config.toml
n_layer = 12
head_dim = 32
d_mlp = 192
bias = "qkv"
beta1 = 0.95
grad_clip = 2.0
decay_fraction = 1.0
final_lr_fraction = 0.05
Each number is 200 + 40 x the weight over its row's rms, rounded and kept within 0 to 999. Layers, rows and columns count from 0. The size before them is the row's rms in percent of the matrix's.

# down: layer 3 MLP down (transposed), 192x96, rms 0.282, rows 102-112, columns 0-95
# gate: layer 3 MLP gate, 192x96, rms 0.303, rows 103-113, columns 0-95
# up: layer 3 MLP up, 192x96, rms 0.308, rows 103-113, columns 0-95
down102,100,220,227,111,223,192,194,133,270,157,186,168,212,196,136,176,176,247,225,222,141,197,204,207,225,296,195,153,180,138,229,170,185,171,197,153,177,142,246,199,198,175,163,197,171,241,215,154,179,230,186,165,222,262,162,194,203,228,245,222,200,189,190,193,197,126,129,295,146,136,156,142,153,218,190,231,215,222,151,224,218,191,164,127,179,222,100,183,262,161,222,201,107,194,182,214,200
gate103,097,229,218,219,213,146,217,174,225,200,162,193,254,155,239,162,178,159,266,208,225,192,191,207,182,259,251,238,257,220,256,167,165,187,235,157,212,261,204,199,160,143,140,160,181,139,237,200,257,159,250,255,171,218,217,137,179,213,234,256,205,228,280,291,206,198,172,199,256,251,168,182,199,223,111,141,265,191,143,233,171,113,205,202,231,163,242,193,193,158,219,255,177,136,214,258,178
up103,102,245,223,252,195,129,251,185,263,200,252,188,181,128,176,184,240,195,161,212,168,237,139,197,235,210,177,208,142,200,128,203,206,218,182,302,210,160,246,210,198,233,225,207,165,200,231,211,189,161,173,158,154,153,195,223,178,256,224,91,152,208,195,202,302,172,168,143,209,171,262,210,225,189,119,214,199,143,229,236,146,193,181,139,275,262,179,157,191,201,177,205,149,242,161,160,222
down103,106,182,213,147,208,206,150,169,74,193,174,239,252,180,236,184,250,113,196,244,213,204,170,187,213,300,207,187,199,227,244,145,242,148,235,199,188,174,237,161,176,162,240,151,174,137,222,211,188,198,240,183,170,220,173,181,152,225,224,221,157,179,184,296,257,206,186,150,249,249,177,151,215,190,170,144,236,284,260,204,185,176,177,209,253,250,147,135,203,247,133,226,185,185,216,177,242
gate104,093,173,173,181,134,197,212,215,170,190,207,208,218,146,253,226,229,252,136,236,234,223,187,251,209,279,168,174,201,177,213,176,179,171,150,266,124,243,192,269,114,216,151,195,225,161,181,262,158,168,278,206,228,190,175,184,205,276,249,244,185,214,193,286,190,185,184,238,203,204,197,226,98,193,252,160,157,180,230,203,163,184,198,258,288,182,217,215,177,242,128,171,197,246,174,156,261
up104,094,194,202,203,211,205,249,201,252,155,237,119,197,194,239,156,223,209,248,235,229,240,210,127,169,117,202,201,242,269,218,249,101,204,168,159,261,208,207,197,203,234,240,198,175,155,166,150,158,231,221,104,180,187,151,176,280,181,238,234,278,220,193,192,243,158,150,208,169,216,157,174,181,106,188,230,194,167,167,133,218,216,172,194,128,186,165,251,208,222,192,265,196,161,259,163,203
down104,089,198,206,185,247,214,143,180,401,244,201,231,170,124,117,214,174,138,185,232,222,233,250,175,172,210,191,199,173,198,214,183,219,190,182,154,222,255,199,195,197,174,135,268,208,217,214,188,177,304,178,232,240,227,196,173,192,212,168,189,212,186,254,168,157,251,183,183,217,173,234,197,199,166,262,257,232,129,183,204,220,160,191,195,243,177,202,209,187,138,214,182,170,170,155,235,258
gate105,114,216,234,257,153,162,212,256,208,210,201,187,219,171,224,175,227,258,151,151,153,213,180,254,149,123,212,224,263,222,200,173,135,215,214,200,169,139,221,210,126,156,145,197,163,197,257,208,219,227,237,179,117,222,136,252,227,211,179,247,265,257,228,217,234,235,157,189,182,159,125,203,248,226,237,211,297,236,190,157,172,220,259,207,284,216,226,234,163,143,179,269,169,215,227,171,227
up105,105,243,182,210,151,136,112,210,202,261,216,231,235,199,201,218,172,219,180,228,227,171,204,184,159,147,197,206,187,230,168,163,111,240,176,207,162,197,216,233,113,257,241,264,228,179,273,342,195,225,219,191,221,232,230,168,176,223,244,223,189,176,184,206,243,162,224,278,163,206,179,213,216,224,261,195,199,121,162,117,196,214,193,190,177,226,225,246,141,204,179,118,138,238,191,169,183
down105,110,193,211,175,184,228,134,251,234,213,184,207,127,254,193,172,197,245,245,165,300,248,242,244,203,186,242,156,201,234,270,189,245,225,214,183,231,206,185,319,223,188,249,201,162,195,199,259,196,220,183,196,204,170,168,138,224,183,180,160,125,252,246,242,110,200,210,293,220,190,231,263,188,240,241,188,127,227,133,165,220,217,192,260,265,183,190,207,215,204,188,195,147,228,209,261,202
gate106,096,220,224,182,296,202,274,225,220,245,151,198,223,169,186,244,202,171,203,233,182,168,215,233,129,209,189,270,147,168,161,225,170,192,201,181,242,317,171,219,231,171,210,245,227,220,227,222,234,265,224,199,216,259,165,162,140,296,123,171,176,131,202,162,228,182,249,167,152,197,144,176,166,163,229,188,162,175,213,195,155,197,146,167,116,232,206,275,203,182,172,199,223,189,274,170,224
up106,095,221,139,169,225,178,170,227,168,306,187,219,186,220,209,182,179,141,148,177,213,213,263,204,190,311,131,289,195,244,169,238,226,191,145,211,231,166,195,172,295,157,198,185,203,191,222,219,206,258,187,153,161,178,194,141,145,225,260,123,198,196,180,210,165,259,217,198,166,184,207,183,235,189,153,210,215,133,249,173,200,262,142,182,166,171,201,281,220,243,208,171,142,160,230,258,183
down106,092,181,190,147,187,158,222,225,133,251,141,205,268,151,276,166,226,206,179,205,174,202,219,157,199,157,274,235,199,226,238,196,167,174,168,200,199,183,237,240,288,232,282,165,203,214,163,195,202,102,229,170,110,193,216,159,255,182,178,188,220,176,237,259,141,138,147,249,188,209,196,194,191,239,251,165,219,231,193,156,157,201,249,277,249,152,181,211,197,116,139,215,169,230,244,211,178
gate107,096,190,149,248,154,219,222,217,147,115,170,289,180,193,138,245,169,122,168,221,178,225,187,174,238,212,168,190,188,223,204,235,164,217,267,158,161,150,145,154,245,150,206,185,192,199,198,295,242,239,187,266,244,226,211,229,189,238,159,260,226,225,205,212,249,225,234,189,203,144,144,153,197,258,242,202,198,129,233,194,133,209,170,220,310,198,265,210,228,186,164,162,139,192,185,203,213
up107,101,218,230,119,197,216,89,203,196,251,242,105,198,219,211,161,230,200,202,174,252,121,191,214,221,203,206,193,150,228,209,151,216,246,143,198,238,223,232,182,168,203,191,190,213,111,197,206,267,174,163,190,217,209,206,176,195,190,233,251,253,112,195,194,178,240,175,241,187,230,213,173,200,198,289,199,252,192,221,130,222,259,195,148,243,238,273,225,121,208,208,249,176,207,110,165,255
down107,106,169,227,190,209,201,220,197,260,188,270,266,159,159,130,195,198,160,205,186,122,189,204,196,252,112,188,232,179,201,168,147,184,193,226,198,216,222,183,140,211,223,162,189,194,149,140,249,211,208,271,225,234,187,152,197,109,181,242,167,242,110,158,198,230,154,215,154,197,205,215,206,162,269,180,196,184,216,122,150,194,154,130,136,250,162,250,198,175,210,227,185,114,161,131,227,158
gate108,112,244,187,180,188,142,249,222,230,232,190,235,182,145,128,183,221,173,212,122,189,205,124,219,204,198,267,213,164,188,184,181,207,130,201,173,229,154,189,196,260,214,210,202,180,225,162,194,176,271,168,259,234,215,265,220,234,201,151,230,139,226,230,233,218,301,214,211,159,145,101,259,193,192,146,214,166,203,166,215,228,221,180,251,154,226,281,197,216,248,173,167,310,225,202,267,217
up108,095,283,123,185,217,183,228,178,210,175,215,118,219,128,208,212,203,179,196,246,194,189,170,186,163,243,112,192,208,200,200,233,213,163,191,240,209,172,198,206,193,151,224,187,141,236,255,164,237,268,205,125,139,221,241,238,201,143,211,163,87,238,227,168,200,268,236,144,269,147,192,216,226,213,124,136,166,154,245,158,220,203,176,206,176,165,192,254,186,216,175,287,241,200,173,181,167
down108,099,216,155,160,200,226,246,240,164,184,252,208,194,230,198,78,303,209,172,222,273,218,225,155,219,164,229,210,223,197,224,197,201,225,214,283,173,185,239,194,291,189,217,139,210,195,236,161,222,182,183,224,163,159,218,317,158,202,230,232,161,146,180,194,142,184,228,269,144,220,219,271,252,172,168,291,247,183,240,201,199,206,226,198,226,233,241,185,228,150,181,240,214,165,182,162,190
gate109,101,147,201,205,196,252,183,189,136,225,226,190,254,144,219,234,244,210,265,232,199,197,199,192,192,180,192,261,187,230,194,193,220,217,156,166,186,241,207,318,245,176,194,113,102,234,205,183,222,179,146,227,210,295,206,227,175,254,77,160,238,200,178,184,240,202,151,180,202,220,194,208,246,242,206,198,183,251,198,164,233,241,184,223,102,222,209,177,271,154,197,134,215,201,258,172,176
up109,096,221,174,197,201,258,168,140,203,248,232,206,227,213,245,62,180,204,162,191,170,198,232,146,268,221,184,215,187,256,215,237,207,234,175,262,255,185,212,169,211,160,227,187,151,208,229,222,276,176,252,147,181,176,135,258,138,217,143,172,227,183,164,203,186,262,182,197,214,161,232,213,247,242,213,184,155,177,177,229,269,196,170,280,204,153,195,181,148,248,269,265,205,107,226,226,188
down109,098,123,221,150,175,224,230,217,146,258,189,261,239,246,196,213,194,236,168,226,186,231,238,240,192,205,209,241,181,216,183,251,225,209,174,218,207,264,157,187,208,276,169,252,223,133,167,233,197,157,217,129,199,269,194,152,187,227,213,234,246,232,153,255,94,240,237,138,131,256,157,183,289,186,180,163,180,211,222,219,234,197,150,150,205,166,102,227,153,148,209,192,175,190,228,251,210
gate110,102,185,203,272,173,221,207,190,184,174,167,179,181,183,167,238,142,283,225,205,199,173,122,191,223,171,216,200,187,220,212,228,177,178,117,114,117,186,208,243,204,149,112,175,220,257,86,219,165,209,252,257,222,167,239,202,223,278,218,218,247,159,219,224,184,251,223,259,237,195,172,171,225,234,264,211,189,194,153,185,125,136,206,214,222,204,230,190,183,186,303,177,199,221,249,192,238
up110,107,230,228,188,180,265,194,101,211,190,157,195,179,244,182,178,246,236,267,273,207,200,214,195,207,192,170,201,142,191,236,230,299,229,130,191,236,228,100,263,216,268,178,268,237,289,143,200,163,212,207,181,161,164,211,175,201,204,161,201,168,189,153,208,232,222,188,245,93,208,257,212,227,184,234,196,202,171,219,189,256,169,172,179,161,272,174,214,191,240,232,154,259,194,224,151,232
down110,107,234,181,223,175,255,265,257,165,199,198,119,257,220,191,172,170,176,236,144,209,232,252,173,215,222,119,161,227,82,216,185,260,194,241,249,159,202,186,184,156,223,154,167,234,222,285,218,212,178,207,229,242,212,142,122,189,181,190,215,227,253,248,193,148,200,182,257,188,149,189,153,214,210,153,277,101,236,196,162,229,270,242,179,182,241,155,205,167,200,172,170,179,187,230,226,187
gate111,094,329,219,206,219,203,228,159,143,175,160,246,182,205,83,200,216,174,186,167,278,229,171,222,191,235,237,241,162,190,201,189,117,204,200,221,228,111,132,183,214,196,171,193,189,196,204,170,151,139,239,193,249,205,162,208,218,260,233,216,208,200,191,253,198,194,239,190,228,211,117,127,199,146,249,205,191,225,188,137,185,196,123,142,166,256,222,215,207,254,193,235,204,222,289,228,198
up111,091,269,135,213,165,245,226,160,236,227,216,205,152,190,159,286,242,136,169,159,171,131,237,267,188,235,202,253,186,193,233,224,201,227,241,278,211,182,196,165,235,254,212,218,212,247,235,200,159,142,141,167,238,266,246,227,187,272,179,229,129,188,218,313,219,201,254,205,166,182,124,188,176,219,176,182,147,184,182,246,193,231,179,215,181,167,177,228,200,245,269,219,215,130,231,229,164
down111,088,160,236,225,118,206,235,233,94,224,253,158,202,216,136,228,234,162,224,227,234,184,156,219,179,184,190,120,217,214,198,235,264,211,156,177,179,242,195,262,213,245,240,218,297,162,233,250,195,155,188,182,181,196,149,200,277,172,140,171,172,213,184,225,88,239,177,208,142,172,216,188,264,234,210,212,229,221,238,198,207,240,244,189,239,158,94,162,213,190,192,193,155,178,248,195,221
gate112,094,204,116,218,145,172,232,164,209,162,130,177,193,188,145,180,163,208,203,209,192,204,276,205,183,207,162,247,194,266,188,182,237,223,209,144,221,232,157,202,156,147,208,196,229,204,224,261,209,210,165,232,158,263,259,216,167,245,232,158,189,215,154,207,219,302,250,214,248,251,240,211,134,239,216,219,148,56,170,191,188,224,218,184,165,269,255,191,230,271,232,172,195,143,216,239,189
up112,098,185,186,224,190,252,218,167,251,221,257,273,164,119,256,241,207,244,203,145,170,216,237,221,278,209,253,187,160,172,256,137,139,149,128,224,192,141,277,194,198,205,218,231,169,195,208,173,167,286,156,196,241,163,220,298,215,219,220,233,197,227,177,177,155,152,204,170,275,209,196,190,180,155,188,130,202,190,233,176,157,215,194,106,150,227,189,226,193,243,136,179,168,203,209,149,217
down112,097,179,264,249,210,218,129,250,186,235,208,194,171,207,190,149,228,234,240,250,255,187,223,241,308,227,85,192,219,216,232,172,176,252,210,183,275,147,174,219,205,115,200,200,180,194,183,195,201,211,246,227,254,158,224,187,210,197,113,251,208,193,204,247,228,190,153,171,176,225,144,299,205,207,172,166,237,268,199,211,293,164,232,272,198,185,222,135,213,202,200,182,232,187,174,205,157
gate113,095,143,253,182,195,169,222,214,221,157,128,270,105,209,185,183,254,250,151,208,181,203,227,234,215,165,222,251,188,206,220,188,202,188,199,158,175,115,218,152,193,195,244,235,191,197,264,157,232,169,217,209,140,264,146,215,264,172,214,191,162,160,197,194,155,196,162,172,147,288,153,196,249,155,225,205,140,253,241,166,111,211,207,253,134,145,190,205,273,181,192,197,266,208,198,143,155
up113,095,202,194,196,129,207,282,221,231,220,166,214,118,184,231,144,223,140,228,255,207,139,267,220,160,230,193,220,152,254,226,216,163,177,162,192,263,151,223,254,181,216,195,212,206,195,183,226,135,248,87,263,150,191,229,215,159,214,249,297,298,182,209,168,169,216,243,121,170,168,254,210,220,204,268,218,187,211,208,194,147,167,187,225,146,238,220,192,226,221,240,239,205,191,229,183,209